config.toml
head_dim = 32
norm_place = "pre"
init = "normal"
decay_fraction = 0.721
seq_len = 1024
train_tokens = 121900000
dataset = "wikipedia_en"
Each number is 200 + 40 x the weight over the matrix's rms, rounded and kept within 0 to 999. Layers, rows and columns count from 0.

# o: layer 2 attention output (transposed), 128x64, rms 0.105, rows 125-127, columns 0-63
# v: layer 2 attention value, 128x64, rms 0.121, rows 126-127, columns 0-63
# up: layer 2 MLP up, 192x64, rms 0.21, rows 0-49, columns 0-63
# down: layer 2 MLP down (transposed), 192x64, rms 0.0997, rows 0-49, columns 0-63
o125,205,206,180,225,230,181,175,126,187,224,247,170,220,181,188,198,274,152,200,184,158,261,207,173,220,230,192,185,193,217,197,193,213,206,129,218,210,300,117,212,210,227,193,225,170,168,199,123,161,179,154,181,193,182,229,177,188,167,259,193,247,216,272,214
v126,231,135,161,188,181,219,226,168,193,183,201,159,190,242,195,171,178,215,206,256,202,186,174,241,203,166,245,232,224,190,227,229,210,206,166,164,134,197,221,173,235,187,214,120,238,176,160,215,218,231,167,235,191,203,225,210,230,194,172,175,175,187,222,237
o126,189,243,193,225,175,194,219,223,160,213,230,224,226,156,219,224,182,177,146,186,166,181,188,211,239,209,161,198,182,171,223,179,203,183,200,238,221,223,178,209,139,200,200,211,193,166,207,185,182,172,194,239,232,192,191,225,210,205,169,209,230,195,163,202
v127,212,260,205,206,136,180,188,233,241,174,241,232,176,108,225,288,148,203,184,182,169,149,281,151,258,225,178,225,184,247,166,250,225,152,151,154,238,264,165,205,205,174,199,182,184,247,242,110,155,164,99,123,238,243,232,151,228,155,220,308,159,285,153,207
o127,203,224,159,161,257,115,149,140,228,224,117,122,133,181,196,121,216,234,275,193,190,256,198,168,185,174,306,169,208,272,177,245,256,246,124,204,211,207,235,180,168,244,220,303,176,188,224,217,218,156,260,228,171,97,235,246,144,197,312,215,226,85,246,188
up0,235,251,183,225,206,216,183,161,251,104,191,275,239,187,257,220,195,154,173,174,236,191,257,266,137,229,177,134,247,172,226,261,185,243,207,194,207,199,174,213,128,221,223,168,185,107,173,228,131,170,216,160,254,194,149,170,170,153,236,284,167,197,217,178
down0,204,234,166,238,188,146,185,268,307,189,249,173,227,262,252,195,187,185,160,204,210,260,228,217,217,213,159,210,183,225,188,255,199,214,220,207,203,177,124,257,134,218,232,248,167,143,257,168,156,168,161,121,108,187,135,236,221,157,194,250,224,141,181,239
up1,171,176,257,115,266,236,216,245,191,186,165,223,173,207,209,230,237,216,185,171,143,125,194,253,195,171,219,173,222,244,146,229,216,212,145,171,170,237,195,198,144,247,301,167,201,190,244,206,233,172,236,240,178,189,169,169,215,174,222,191,204,255,171,226
down1,232,170,210,187,193,187,209,121,221,220,202,234,233,179,247,163,228,145,148,169,196,229,213,204,129,148,166,181,228,228,132,256,285,218,172,158,158,157,218,189,212,166,192,193,211,179,252,194,167,240,242,213,224,306,148,159,218,172,189,191,173,256,204,198
up2,181,205,172,285,173,190,262,124,243,179,145,183,118,205,197,148,211,122,123,210,177,199,245,189,215,199,245,216,162,272,214,150,210,175,157,239,216,254,214,205,211,249,151,161,212,216,106,217,196,230,212,146,218,246,224,256,215,246,182,226,197,246,137,169
down2,158,170,165,251,182,172,257,158,224,183,178,118,102,176,155,181,230,232,209,233,194,189,244,187,153,186,274,260,219,161,182,198,228,189,202,215,161,131,247,225,225,178,173,200,181,236,153,180,209,251,158,86,256,224,179,261,270,222,201,199,208,263,173,211
up3,208,185,218,293,239,187,201,229,232,194,227,130,184,303,191,153,185,148,124,180,186,262,159,212,179,182,214,181,166,202,212,182,256,195,159,252,191,187,155,188,195,184,234,212,219,141,253,186,172,223,173,216,145,236,131,165,248,156,254,233,230,184,186,257
down3,225,257,185,172,235,183,184,243,248,177,208,242,150,148,221,173,205,183,189,186,215,153,197,258,182,222,194,192,168,187,138,193,157,227,206,225,203,157,252,188,230,197,183,146,214,285,143,224,247,200,175,175,179,209,240,269,215,270,222,182,143,171,209,173
up4,277,160,269,226,194,205,262,272,185,172,203,233,216,236,112,201,180,202,195,241,173,243,219,143,98,230,212,229,211,149,171,212,185,240,108,206,148,214,171,217,193,216,181,198,197,217,219,134,222,250,171,205,138,163,134,161,189,282,244,228,269,238,156,238
down4,275,185,234,171,214,201,213,228,135,139,239,175,247,237,188,187,210,203,157,233,169,243,236,226,169,212,190,177,207,137,76,209,194,171,143,254,162,193,222,190,200,283,208,245,148,253,219,136,283,167,219,270,189,148,177,216,182,191,248,167,294,166,223,211
up5,219,201,155,235,193,123,161,134,151,203,180,211,220,297,192,239,193,188,186,179,205,224,171,306,171,152,204,206,181,244,255,161,294,179,211,248,271,221,185,171,233,248,235,217,202,225,220,192,280,190,142,210,100,146,130,229,242,165,236,185,189,147,152,154
down5,184,215,240,149,198,248,199,278,257,209,200,130,153,156,183,147,248,173,221,194,201,169,191,130,236,297,231,183,207,172,116,234,143,251,171,193,162,140,213,209,173,196,123,214,186,157,164,206,158,216,242,147,272,241,283,250,133,245,242,214,213,231,267,200
up6,210,206,196,234,194,211,217,204,158,198,239,231,199,152,215,211,211,194,242,193,158,239,206,216,203,175,167,179,196,175,199,198,239,157,189,172,157,244,199,221,219,186,226,255,188,169,224,223,217,225,184,199,203,182,197,198,210,203,147,160,219,238,189,199
down6,137,157,204,118,262,237,169,178,214,169,138,144,175,130,194,127,241,219,208,153,226,226,222,228,189,161,214,178,188,203,218,191,158,214,234,189,197,221,214,188,123,217,155,278,229,242,222,150,221,262,255,209,229,181,161,257,175,232,268,225,237,201,282,175
up7,145,215,177,163,155,238,175,256,140,194,199,172,229,212,200,161,189,193,241,236,228,217,201,226,255,172,218,212,180,225,231,199,247,195,186,226,232,242,220,190,241,216,231,212,153,177,226,226,207,180,210,220,168,107,218,149,237,240,223,155,192,185,148,204
down7,121,181,178,270,227,202,233,221,196,220,225,237,188,207,190,234,217,219,167,225,203,167,173,228,223,179,179,199,211,270,159,184,223,257,267,230,217,224,162,173,199,246,195,239,227,230,184,158,134,152,182,207,224,171,180,188,220,222,177,123,207,139,215,133
up8,272,251,243,222,215,158,169,234,142,187,145,225,299,272,169,259,201,189,158,215,228,270,205,180,151,230,303,103,273,211,173,162,214,298,149,130,171,275,172,228,268,139,199,133,212,256,123,153,207,231,246,208,185,168,163,215,245,196,192,160,122,215,155,175
down8,262,287,168,176,196,166,195,221,196,197,141,220,265,293,273,258,166,202,216,152,235,176,129,131,117,234,243,128,239,230,187,178,159,304,191,156,176,240,178,248,226,218,168,59,182,243,89,176,202,225,257,224,237,199,168,187,233,172,216,167,162,252,224,282
up9,129,206,196,186,187,220,220,223,221,175,183,180,263,279,128,197,167,221,209,183,229,158,185,251,170,294,129,190,204,223,162,200,236,220,131,171,253,243,199,181,195,115,174,177,205,145,265,205,163,160,136,193,213,235,196,196,237,149,247,237,288,231,155,239
down9,195,187,169,196,176,201,186,234,150,187,196,213,145,163,203,154,175,216,181,262,240,175,189,215,252,216,186,143,178,165,216,218,214,241,212,223,175,250,259,175,242,166,142,182,239,155,274,246,176,244,167,112,208,121,272,261,151,247,268,296,244,116,180,190
up10,164,203,237,209,200,239,194,248,190,144,256,150,227,201,172,241,216,229,208,235,225,211,201,164,182,279,283,197,200,174,174,216,172,184,191,126,248,154,221,197,239,92,229,165,161,227,247,215,152,254,179,210,159,209,199,168,184,219,207,169,173,181,182,215
down10,171,171,168,192,229,211,295,174,190,208,157,151,226,158,165,215,214,193,245,205,149,165,191,173,201,175,152,254,208,245,286,216,243,216,159,237,160,235,201,205,141,243,228,194,233,202,244,115,246,233,192,148,237,231,215,220,206,195,145,139,187,187,184,215
up11,175,256,213,222,206,178,226,209,168,208,157,156,209,249,168,242,204,181,315,97,220,160,193,231,164,234,228,208,206,232,179,191,277,135,169,224,144,249,194,211,167,196,192,150,119,192,249,228,243,150,186,227,236,180,239,229,189,155,200,162,175,207,233,180
down11,199,178,188,199,188,209,175,274,181,261,181,205,204,184,162,227,224,199,142,162,216,167,239,176,176,160,262,182,223,207,211,228,222,190,285,104,140,137,244,251,213,137,188,206,203,137,163,281,247,201,233,195,198,212,199,169,211,186,236,190,198,266,179,215
up12,240,163,153,267,254,204,210,113,293,180,159,121,257,254,120,211,167,192,231,250,163,156,155,207,170,229,150,295,222,256,235,201,274,152,205,168,197,209,195,188,210,116,248,170,257,176,189,233,163,170,177,304,186,175,248,170,241,222,168,174,178,198,138,238
down12,128,223,209,233,203,225,215,180,239,124,218,183,228,224,220,211,208,134,208,190,230,149,202,152,207,188,232,163,182,173,147,180,217,226,209,169,193,195,206,210,129,227,245,260,152,175,175,212,147,266,227,220,224,278,190,196,143,174,260,231,157,247,237,162
up13,210,173,265,267,207,131,158,227,154,183,185,230,223,177,97,219,186,310,211,176,151,313,147,119,168,271,162,231,229,224,185,147,145,211,192,172,197,301,146,181,240,150,232,288,202,153,261,111,118,150,159,283,274,212,245,217,192,229,225,253,258,278,153,112
down13,197,107,255,252,229,93,219,282,173,214,247,197,220,226,210,190,195,263,222,173,245,212,121,46,218,211,153,164,252,250,169,148,124,206,189,148,191,297,159,162,164,295,173,204,230,158,202,157,175,144,202,208,232,224,223,196,137,177,211,262,245,226,236,220
up14,217,156,208,198,161,179,227,215,161,201,162,234,212,152,174,170,154,239,170,138,188,213,195,187,197,226,290,121,178,230,193,161,219,241,228,189,188,221,193,277,202,169,305,234,179,164,200,184,302,163,283,146,208,244,204,189,197,155,212,161,287,157,186,216
down14,231,217,228,150,221,150,180,152,204,188,219,189,167,160,210,200,267,221,232,222,166,197,160,155,225,205,148,192,186,163,180,161,199,139,236,170,265,216,216,259,163,202,123,160,270,263,145,262,187,258,223,317,278,184,232,176,229,167,160,179,134,277,158,206
up15,218,238,244,281,226,207,221,178,185,138,157,135,83,120,285,228,229,164,213,295,293,235,155,163,181,215,115,153,149,233,238,227,197,260,153,181,222,220,221,248,188,286,163,251,255,169,153,166,135,171,236,206,174,200,159,235,178,198,214,300,224,168,77,202
down15,237,237,225,294,149,251,131,237,214,164,204,196,169,209,224,203,173,225,202,210,230,293,187,229,259,173,218,227,196,307,209,199,231,211,116,189,242,251,133,147,217,286,173,233,145,155,246,103,81,191,183,182,195,223,113,263,167,186,158,254,227,187,125,144
up16,226,187,212,219,193,142,174,184,183,216,235,222,135,215,189,199,97,219,208,257,167,219,201,204,144,210,198,222,232,174,237,192,201,164,142,197,273,156,186,199,231,268,223,190,247,245,252,155,137,158,205,201,197,170,171,204,223,219,219,173,264,125,173,266
down16,195,175,212,216,183,238,206,201,176,199,235,180,243,222,191,183,280,186,210,238,177,207,256,217,199,239,227,153,214,186,210,188,238,175,205,221,114,170,222,228,232,178,172,207,200,280,177,189,165,277,235,159,200,160,203,164,148,195,157,209,138,203,168,196
up17,238,270,237,279,213,181,158,147,204,244,236,183,192,320,167,193,125,214,155,232,188,181,144,200,169,243,225,317,224,213,210,176,214,217,119,195,224,211,160,84,223,189,207,99,246,192,186,131,213,178,170,243,127,135,215,200,252,199,207,220,216,173,185,252
down17,185,173,192,117,223,207,214,254,211,175,222,193,183,147,214,180,254,205,228,188,180,171,199,198,192,230,169,144,193,184,166,158,191,206,235,224,171,162,245,252,155,173,149,266,183,256,172,216,204,184,219,142,316,222,247,201,157,225,267,203,205,211,228,144
up18,264,151,123,175,189,193,112,216,164,229,146,239,177,166,270,201,250,237,251,166,207,162,176,261,140,250,271,262,133,224,209,144,191,89,272,173,218,254,278,268,135,86,230,188,141,249,154,149,134,169,276,226,135,184,237,152,284,303,194,218,193,253,169,254
down18,244,128,164,165,173,137,166,324,138,284,223,175,113,219,305,191,199,184,250,192,201,201,135,273,180,175,289,191,216,214,196,218,246,179,263,136,181,177,264,232,137,129,144,226,139,279,180,202,210,207,235,243,153,149,164,127,275,242,203,182,132,208,204,218
up19,189,225,137,268,215,248,221,192,216,137,122,202,281,146,116,227,227,182,212,210,183,234,185,165,303,191,260,263,156,218,189,223,170,172,214,255,211,206,233,201,175,138,209,232,141,146,236,190,242,171,288,179,163,203,155,220,222,233,204,124,233,192,166,130
down19,269,268,255,182,268,209,258,129,164,165,204,187,157,182,163,238,225,165,158,155,203,183,204,241,220,127,204,176,194,211,173,160,214,242,241,194,170,245,159,181,229,266,217,185,263,165,180,186,258,173,281,224,248,215,212,149,153,214,209,146,191,139,197,209
up20,250,180,105,134,210,158,257,244,204,177,234,200,227,155,197,213,124,228,95,221,174,182,186,271,257,137,113,229,185,251,268,216,256,158,215,298,261,257,156,180,134,221,185,192,232,239,192,251,208,173,147,222,172,189,258,210,229,166,223,219,153,211,139,220
down20,163,251,265,194,193,224,181,175,228,215,178,147,164,216,221,181,219,174,286,179,218,186,179,169,140,264,295,222,229,191,162,198,143,232,165,164,133,157,252,196,248,199,170,221,141,171,198,175,196,219,263,146,218,210,157,250,163,233,229,196,253,192,264,189
up21,168,168,84,184,192,246,262,184,151,147,261,156,212,165,149,203,218,230,214,128,243,291,165,194,175,183,210,170,229,221,186,160,176,222,239,202,117,234,205,310,228,201,225,260,225,235,240,246,195,219,212,157,267,146,120,254,231,180,197,92,219,226,225,257
down21,174,182,184,223,196,231,203,196,238,233,241,155,179,127,142,232,189,197,162,197,264,226,154,160,195,186,170,197,252,150,228,178,173,164,272,211,182,240,194,266,193,221,197,217,221,272,226,179,234,195,138,218,267,144,114,163,217,168,234,148,221,263,202,270
up22,289,190,167,213,256,222,212,184,195,204,228,220,290,232,219,149,147,189,102,241,136,262,205,287,179,207,225,222,193,251,175,232,190,138,177,164,125,112,190,267,140,221,194,220,244,216,255,165,177,131,194,239,142,168,183,170,207,231,174,194,205,176,255,189
down22,130,201,203,206,171,153,169,242,223,273,155,213,118,198,193,244,228,211,215,216,238,122,240,184,192,239,173,171,172,154,191,139,262,255,198,184,168,221,228,190,273,174,229,168,194,189,165,215,197,241,188,185,204,182,228,276,126,202,247,205,208,204,194,174
up23,131,208,252,237,219,191,226,248,209,281,182,161,218,177,151,243,146,240,170,215,192,161,187,243,156,165,241,212,170,216,171,167,164,168,131,168,136,141,199,241,188,177,206,246,183,239,202,216,188,190,239,203,230,166,206,281,285,251,218,165,291,239,141,143
down23,241,154,194,229,161,172,173,84,192,229,221,210,186,254,231,193,239,130,188,209,197,205,213,232,165,191,235,185,255,137,164,292,251,237,257,248,158,263,152,189,222,234,181,209,239,158,222,116,136,219,219,252,172,244,235,202,194,206,174,251,196,179,188,254
up24,204,164,182,191,186,172,250,215,249,154,191,177,153,209,200,188,195,188,139,225,152,167,251,214,239,230,194,227,250,236,175,162,292,202,217,253,240,269,170,218,198,221,179,200,219,159,225,191,163,119,206,182,210,216,163,170,233,175,226,184,208,230,188,204
down24,218,188,228,262,232,151,217,214,220,223,153,204,146,203,203,186,154,243,211,166,221,233,217,188,223,168,249,203,238,149,206,190,186,189,148,178,235,186,226,143,194,147,278,198,140,220,184,240,191,195,191,222,239,194,174,196,217,144,250,189,186,254,205,155
up25,264,218,220,204,162,291,215,192,193,244,211,246,168,203,128,224,198,196,173,208,181,178,220,157,249,153,183,244,170,236,169,175,229,179,226,194,235,235,233,170,222,180,167,228,148,143,198,162,146,254,270,200,124,207,183,207,203,152,252,171,161,200,203,163
down25,249,159,178,219,189,245,274,139,153,202,182,239,197,253,174,233,190,219,250,165,187,139,232,198,274,209,190,134,222,218,135,227,202,177,217,199,172,195,232,191,219,155,197,219,225,204,140,202,215,224,198,189,191,162,196,187,195,178,241,265,159,163,198,192
up26,234,220,263,200,202,250,206,194,234,180,208,245,220,200,240,152,173,184,234,157,235,248,234,198,152,239,213,186,179,121,194,206,156,128,167,169,185,173,199,224,224,187,173,200,148,199,161,139,180,254,154,207,141,220,201,175,165,224,262,129,204,263,181,278
down26,195,223,215,225,254,192,244,242,200,185,198,189,187,299,208,202,151,185,210,163,307,213,253,200,194,235,238,170,215,196,189,193,155,134,97,222,270,236,184,192,209,206,150,192,213,234,105,208,222,175,151,223,215,224,175,156,196,275,200,148,189,153,182,178
up27,167,158,191,258,240,245,160,245,170,249,257,142,173,185,186,164,207,237,202,258,138,208,216,255,133,194,267,261,207,190,239,228,136,240,162,199,202,151,163,187,256,260,206,207,178,107,196,154,183,214,215,207,212,173,158,162,225,206,183,242,258,201,148,149
down27,173,172,279,180,136,187,240,271,197,144,214,177,229,205,217,151,222,211,175,206,203,240,159,233,148,105,222,223,257,185,238,247,183,211,169,242,232,199,156,278,266,212,206,214,116,158,205,140,161,217,150,168,258,139,169,192,190,159,218,256,257,226,161,191
up28,220,242,206,172,176,222,218,158,215,195,191,175,221,151,174,243,182,288,198,171,167,182,226,205,230,206,171,228,157,186,138,172,205,180,158,153,232,212,245,246,236,130,191,175,105,305,203,217,216,270,191,305,215,191,242,261,155,226,222,144,115,251,182,166
down28,219,163,230,187,182,111,211,277,203,222,210,176,155,224,277,185,228,153,170,195,228,143,193,189,154,137,212,194,209,206,235,203,185,306,199,210,120,217,181,196,222,283,221,197,234,156,161,200,204,195,217,169,212,209,165,100,225,208,205,226,228,146,209,268
up29,181,251,229,276,194,191,174,158,154,159,250,139,154,195,164,220,229,172,232,165,271,226,213,215,190,175,206,191,140,186,191,195,203,193,178,191,181,162,261,222,134,320,325,153,230,181,251,120,199,215,218,207,204,178,198,170,198,163,216,317,171,196,118,126
down29,218,211,228,160,161,197,158,204,169,214,161,160,175,182,210,139,160,162,227,203,238,221,200,179,159,247,199,246,170,268,159,206,193,251,195,230,260,142,129,198,203,318,218,260,188,146,272,297,235,211,186,187,254,157,158,236,202,178,135,176,259,203,145,196
up30,197,198,102,182,202,203,215,147,230,226,271,176,149,190,171,232,215,194,176,147,154,208,190,158,230,183,264,161,207,153,208,184,201,200,204,214,201,236,170,166,232,158,235,148,200,156,249,226,247,162,205,193,221,249,241,217,145,197,282,225,152,292,179,181
down30,183,242,197,227,197,163,179,294,235,241,243,84,131,153,141,289,139,209,206,184,228,273,131,248,233,217,76,207,150,282,247,175,182,225,214,310,299,270,167,209,220,170,196,223,195,240,196,205,130,228,197,239,202,126,258,189,169,159,160,167,229,90,200,126
up31,195,241,206,168,151,214,206,221,203,185,222,224,181,202,209,251,201,209,237,211,177,173,208,178,226,270,178,206,177,190,168,171,164,213,190,175,216,214,241,189,168,232,182,190,176,194,183,193,152,221,175,188,228,227,233,220,183,231,181,210,209,215,198,195
down31,177,161,213,292,208,213,223,237,158,180,212,197,244,207,170,197,243,185,151,219,170,180,191,175,232,170,136,167,160,212,218,172,187,226,200,232,240,208,206,203,177,175,202,212,245,213,206,219,218,208,193,168,195,207,205,157,237,179,174,238,172,217,177,232
up32,230,246,207,167,237,168,171,224,237,148,255,297,207,184,200,211,264,185,156,171,162,229,220,324,168,261,219,193,178,216,236,191,146,229,231,100,221,275,144,97,179,245,239,164,182,161,176,141,164,170,244,157,236,258,242,171,259,184,215,218,104,200,190,82
down32,155,248,187,172,230,205,177,223,176,187,248,237,246,167,221,145,241,173,120,185,146,258,231,313,218,208,154,237,167,257,258,220,175,252,245,129,169,211,214,84,188,254,242,196,159,244,224,213,194,131,131,185,167,220,147,160,179,139,176,227,185,257,263,192
up33,179,199,187,166,238,192,199,233,181,213,131,201,239,158,231,250,131,165,140,238,191,202,223,287,194,172,204,229,134,200,189,186,194,216,166,204,178,234,185,189,202,167,197,202,155,203,241,200,192,221,230,212,186,157,268,218,265,204,188,286,191,209,236,147
down33,196,199,150,206,166,207,290,153,160,193,188,80,241,226,128,219,239,194,252,127,233,186,205,180,219,186,162,254,186,236,164,172,186,260,184,226,174,262,195,243,216,213,187,165,255,182,235,224,171,177,185,233,239,205,134,185,237,216,168,177,164,198,247,267
up34,207,216,149,266,246,201,177,227,300,179,211,233,238,152,155,181,198,206,124,177,278,243,159,215,132,196,190,212,115,260,176,181,216,213,216,218,205,250,235,166,212,185,268,114,190,204,242,277,155,137,233,131,200,156,128,201,258,146,181,253,176,291,242,125
down34,192,193,155,248,231,152,221,237,213,243,194,260,258,168,128,162,248,194,183,188,266,202,251,185,205,240,219,109,182,223,333,245,194,147,180,275,151,205,217,208,214,219,173,166,128,229,165,286,173,179,221,122,67,237,201,207,151,179,189,221,186,276,227,118
up35,108,233,258,238,191,217,212,177,190,173,164,171,214,182,235,193,267,264,184,241,173,282,163,185,242,262,218,159,195,287,194,179,188,141,170,212,202,232,224,229,198,166,142,252,168,142,250,149,149,219,171,155,160,209,199,207,153,215,208,187,213,237,155,239
down35,172,222,210,207,275,172,195,208,119,224,187,214,212,195,179,141,147,273,170,260,167,221,142,254,218,247,238,222,201,281,200,107,152,176,193,173,208,263,166,262,209,174,132,208,257,180,226,236,175,190,152,177,202,222,195,164,152,220,141,179,155,188,245,272
up36,194,208,131,248,210,220,190,261,182,170,191,159,184,210,214,269,223,210,189,147,203,199,122,211,223,198,163,200,165,182,147,245,222,197,128,114,212,228,209,140,164,222,225,193,216,234,192,190,165,176,245,227,200,202,173,253,218,247,256,217,253,202,244,238
down36,240,231,302,102,215,210,173,198,165,183,187,224,250,137,225,228,262,193,158,178,196,169,185,220,124,188,230,183,209,208,187,278,173,221,214,219,248,163,193,215,148,167,195,214,150,187,231,257,122,170,182,255,229,235,141,152,176,209,190,134,228,271,256,232
up37,239,136,174,237,227,278,197,157,156,90,265,146,223,288,220,151,236,120,187,276,283,216,170,168,205,105,231,187,230,180,222,255,148,147,231,193,246,188,222,262,197,265,179,180,253,154,243,217,194,235,253,207,0,125,217,130,198,188,208,227,195,130,187,197
down37,224,215,218,136,281,187,243,197,149,238,168,134,188,278,211,157,213,180,142,190,210,139,200,95,219,166,212,172,202,173,145,195,74,165,191,185,173,287,167,212,223,282,215,228,203,177,232,218,227,271,275,256,173,237,255,167,177,193,234,218,186,203,192,189
up38,206,181,139,226,252,237,175,198,177,186,206,228,181,224,223,154,191,218,162,226,117,171,206,236,259,174,258,178,201,214,182,197,161,222,176,205,183,179,251,208,234,197,209,143,176,138,220,149,256,202,176,117,135,153,246,272,153,190,232,201,291,169,281,167
down38,190,189,233,223,197,216,203,167,186,149,214,206,168,157,201,218,254,172,231,166,245,221,201,188,196,213,109,208,163,226,216,209,240,192,222,208,245,229,175,245,181,224,204,186,257,230,183,213,154,167,189,308,271,216,170,147,197,190,155,194,133,239,102,198
up39,197,250,168,108,243,263,133,296,234,178,303,147,341,228,180,268,164,172,219,240,167,217,153,290,115,217,252,177,138,186,233,276,223,179,191,151,237,214,232,218,231,151,202,161,243,192,183,168,186,226,170,226,99,167,187,164,115,185,200,203,195,210,198,205
down39,208,249,208,195,218,116,240,276,208,155,210,176,270,191,238,140,167,225,174,144,234,158,170,144,198,232,198,227,201,130,267,250,272,179,138,246,157,196,251,238,221,131,182,202,268,209,225,112,177,251,130,135,202,263,236,194,229,160,173,231,195,124,252,240
up40,206,267,201,142,170,211,230,196,235,235,232,208,165,151,235,230,160,197,223,217,170,173,208,181,219,231,180,233,207,163,193,225,174,168,207,183,200,212,201,203,206,238,178,140,197,202,157,217,191,174,212,215,233,218,255,228,158,227,168,167,191,243,193,200
down40,187,165,232,262,217,197,246,239,146,156,224,217,241,185,165,207,201,167,110,216,194,187,194,192,230,155,167,166,174,165,230,187,182,211,263,247,221,194,187,214,197,185,170,221,233,203,194,215,232,183,195,158,176,208,201,171,224,165,165,235,224,247,197,213
up41,190,162,157,229,231,163,187,167,207,158,158,232,169,223,248,191,263,204,216,204,176,281,254,255,133,165,233,146,183,199,225,197,212,194,173,196,213,205,218,187,203,188,254,251,221,200,202,112,210,221,204,249,151,166,187,170,267,165,159,202,228,166,188,180
down41,163,218,181,180,247,218,212,196,197,148,238,201,165,193,188,166,219,217,168,177,153,226,223,202,163,216,186,222,203,188,217,219,196,185,215,174,226,179,235,270,185,198,217,165,252,255,213,103,185,191,151,240,237,113,202,260,177,236,171,141,280,239,174,209
up42,236,207,189,238,164,141,167,179,172,156,218,158,142,231,125,224,254,215,163,227,227,203,177,221,170,240,169,254,222,166,252,216,234,204,121,243,205,235,242,179,260,250,229,154,208,186,225,176,215,232,152,172,138,147,171,216,259,234,217,256,246,179,181,228
down42,237,158,205,217,157,136,205,124,186,169,185,173,173,171,228,216,221,275,205,216,160,189,171,171,210,154,180,182,180,181,186,146,270,87,188,233,157,274,256,208,256,197,280,196,161,163,290,125,255,239,206,259,198,167,192,226,264,228,216,202,225,175,238,143
up43,217,184,219,273,164,197,194,263,122,189,186,205,210,268,124,208,101,176,164,185,193,167,186,218,169,190,264,309,249,269,218,143,224,194,161,260,177,188,201,257,226,181,204,140,168,165,258,191,183,210,210,220,187,184,190,218,226,178,263,181,186,145,179,234
down43,124,242,211,190,228,227,166,249,190,204,225,155,135,139,148,229,207,191,207,192,178,170,271,232,190,262,197,228,269,127,258,166,184,184,237,163,175,113,215,241,246,213,158,175,210,173,217,147,218,209,256,159,225,268,237,247,149,213,228,173,165,211,216,157
up44,218,249,159,255,161,187,181,185,218,151,236,218,147,177,108,163,183,204,139,179,268,258,205,159,235,146,248,192,243,216,253,231,174,226,230,220,243,273,243,210,269,230,208,207,167,154,172,118,230,147,176,180,140,187,176,262,248,174,170,235,162,266,157,167
down44,151,199,218,247,199,234,222,254,178,219,211,215,207,201,172,206,269,252,81,191,248,200,221,206,202,154,229,159,236,234,243,228,125,182,177,166,175,219,203,180,193,168,236,105,221,224,160,207,154,167,177,131,195,208,241,255,224,199,183,217,186,260,251,148
up45,203,161,184,270,179,157,161,117,124,215,219,182,150,190,245,196,247,206,276,176,226,228,235,139,225,221,240,219,215,181,237,199,245,179,135,251,212,148,263,206,222,247,196,268,290,159,168,247,235,162,221,222,144,133,187,200,154,185,147,176,245,144,149,180
down45,207,216,229,241,155,160,224,222,222,237,123,211,191,129,190,224,243,161,223,209,187,237,172,164,306,231,196,141,178,232,198,187,198,195,279,238,228,181,199,228,146,202,250,160,158,201,159,215,182,130,248,276,186,195,152,176,250,171,196,187,195,250,192,155
up46,142,212,194,199,232,210,262,182,242,242,220,176,230,232,283,149,161,167,156,179,191,187,128,152,205,193,168,240,126,159,163,206,176,266,154,167,286,127,153,274,190,281,139,159,175,152,222,212,264,201,271,265,178,245,164,215,239,175,318,182,219,250,124,192
down46,142,279,140,222,228,192,193,223,218,224,183,220,191,233,195,172,230,102,189,149,135,184,131,183,142,161,226,214,223,185,253,193,209,230,196,208,224,137,147,225,208,239,188,160,207,231,194,291,223,160,196,295,266,243,139,225,129,221,193,195,211,234,168,214
up47,215,244,212,210,169,212,219,219,164,224,260,229,188,218,246,223,208,187,170,203,160,215,214,183,213,209,209,199,254,172,174,188,146,202,208,175,203,212,197,210,222,214,201,164,174,189,197,209,178,190,189,185,200,233,224,198,189,204,176,187,185,224,207,222
down47,218,209,267,296,163,179,237,279,132,217,247,233,276,222,175,255,183,139,98,229,157,145,190,205,227,141,121,178,164,176,244,178,171,191,257,242,274,202,190,210,163,181,185,189,242,198,186,163,216,186,182,171,152,220,194,171,270,156,212,290,161,224,154,228
up48,201,191,208,191,240,168,233,178,202,208,183,174,199,222,133,149,201,214,191,212,248,208,217,162,179,188,184,211,165,180,137,173,263,218,178,215,222,305,255,177,271,146,149,246,117,160,185,216,243,237,171,249,208,271,163,206,222,123,226,134,161,237,157,199
down48,217,209,231,162,258,202,139,186,207,191,270,229,209,165,228,174,183,139,129,206,190,208,192,233,256,219,212,144,165,204,177,227,152,183,221,249,278,128,221,231,172,268,176,168,213,220,106,283,183,171,217,242,153,229,213,171,191,167,207,236,219,190,218,184
up49,275,174,150,185,183,164,164,245,190,173,175,227,214,200,199,150,171,202,205,183,207,236,180,301,152,139,213,177,202,247,200,229,246,223,195,201,192,229,195,224,225,193,250,284,159,206,180,215,215,247,190,137,196,167,150,251,260,171,174,227,137,172,122,190
down49,207,189,230,203,236,227,232,181,184,188,178,288,213,174,218,153,257,217,200,222,161,209,243,227,215,162,213,237,144,149,197,201,161,204,148,234,195,179,163,192,213,242,221,172,298,213,184,170,141,198,174,167,152,223,211,207,126,246,233,172,254,262,209,190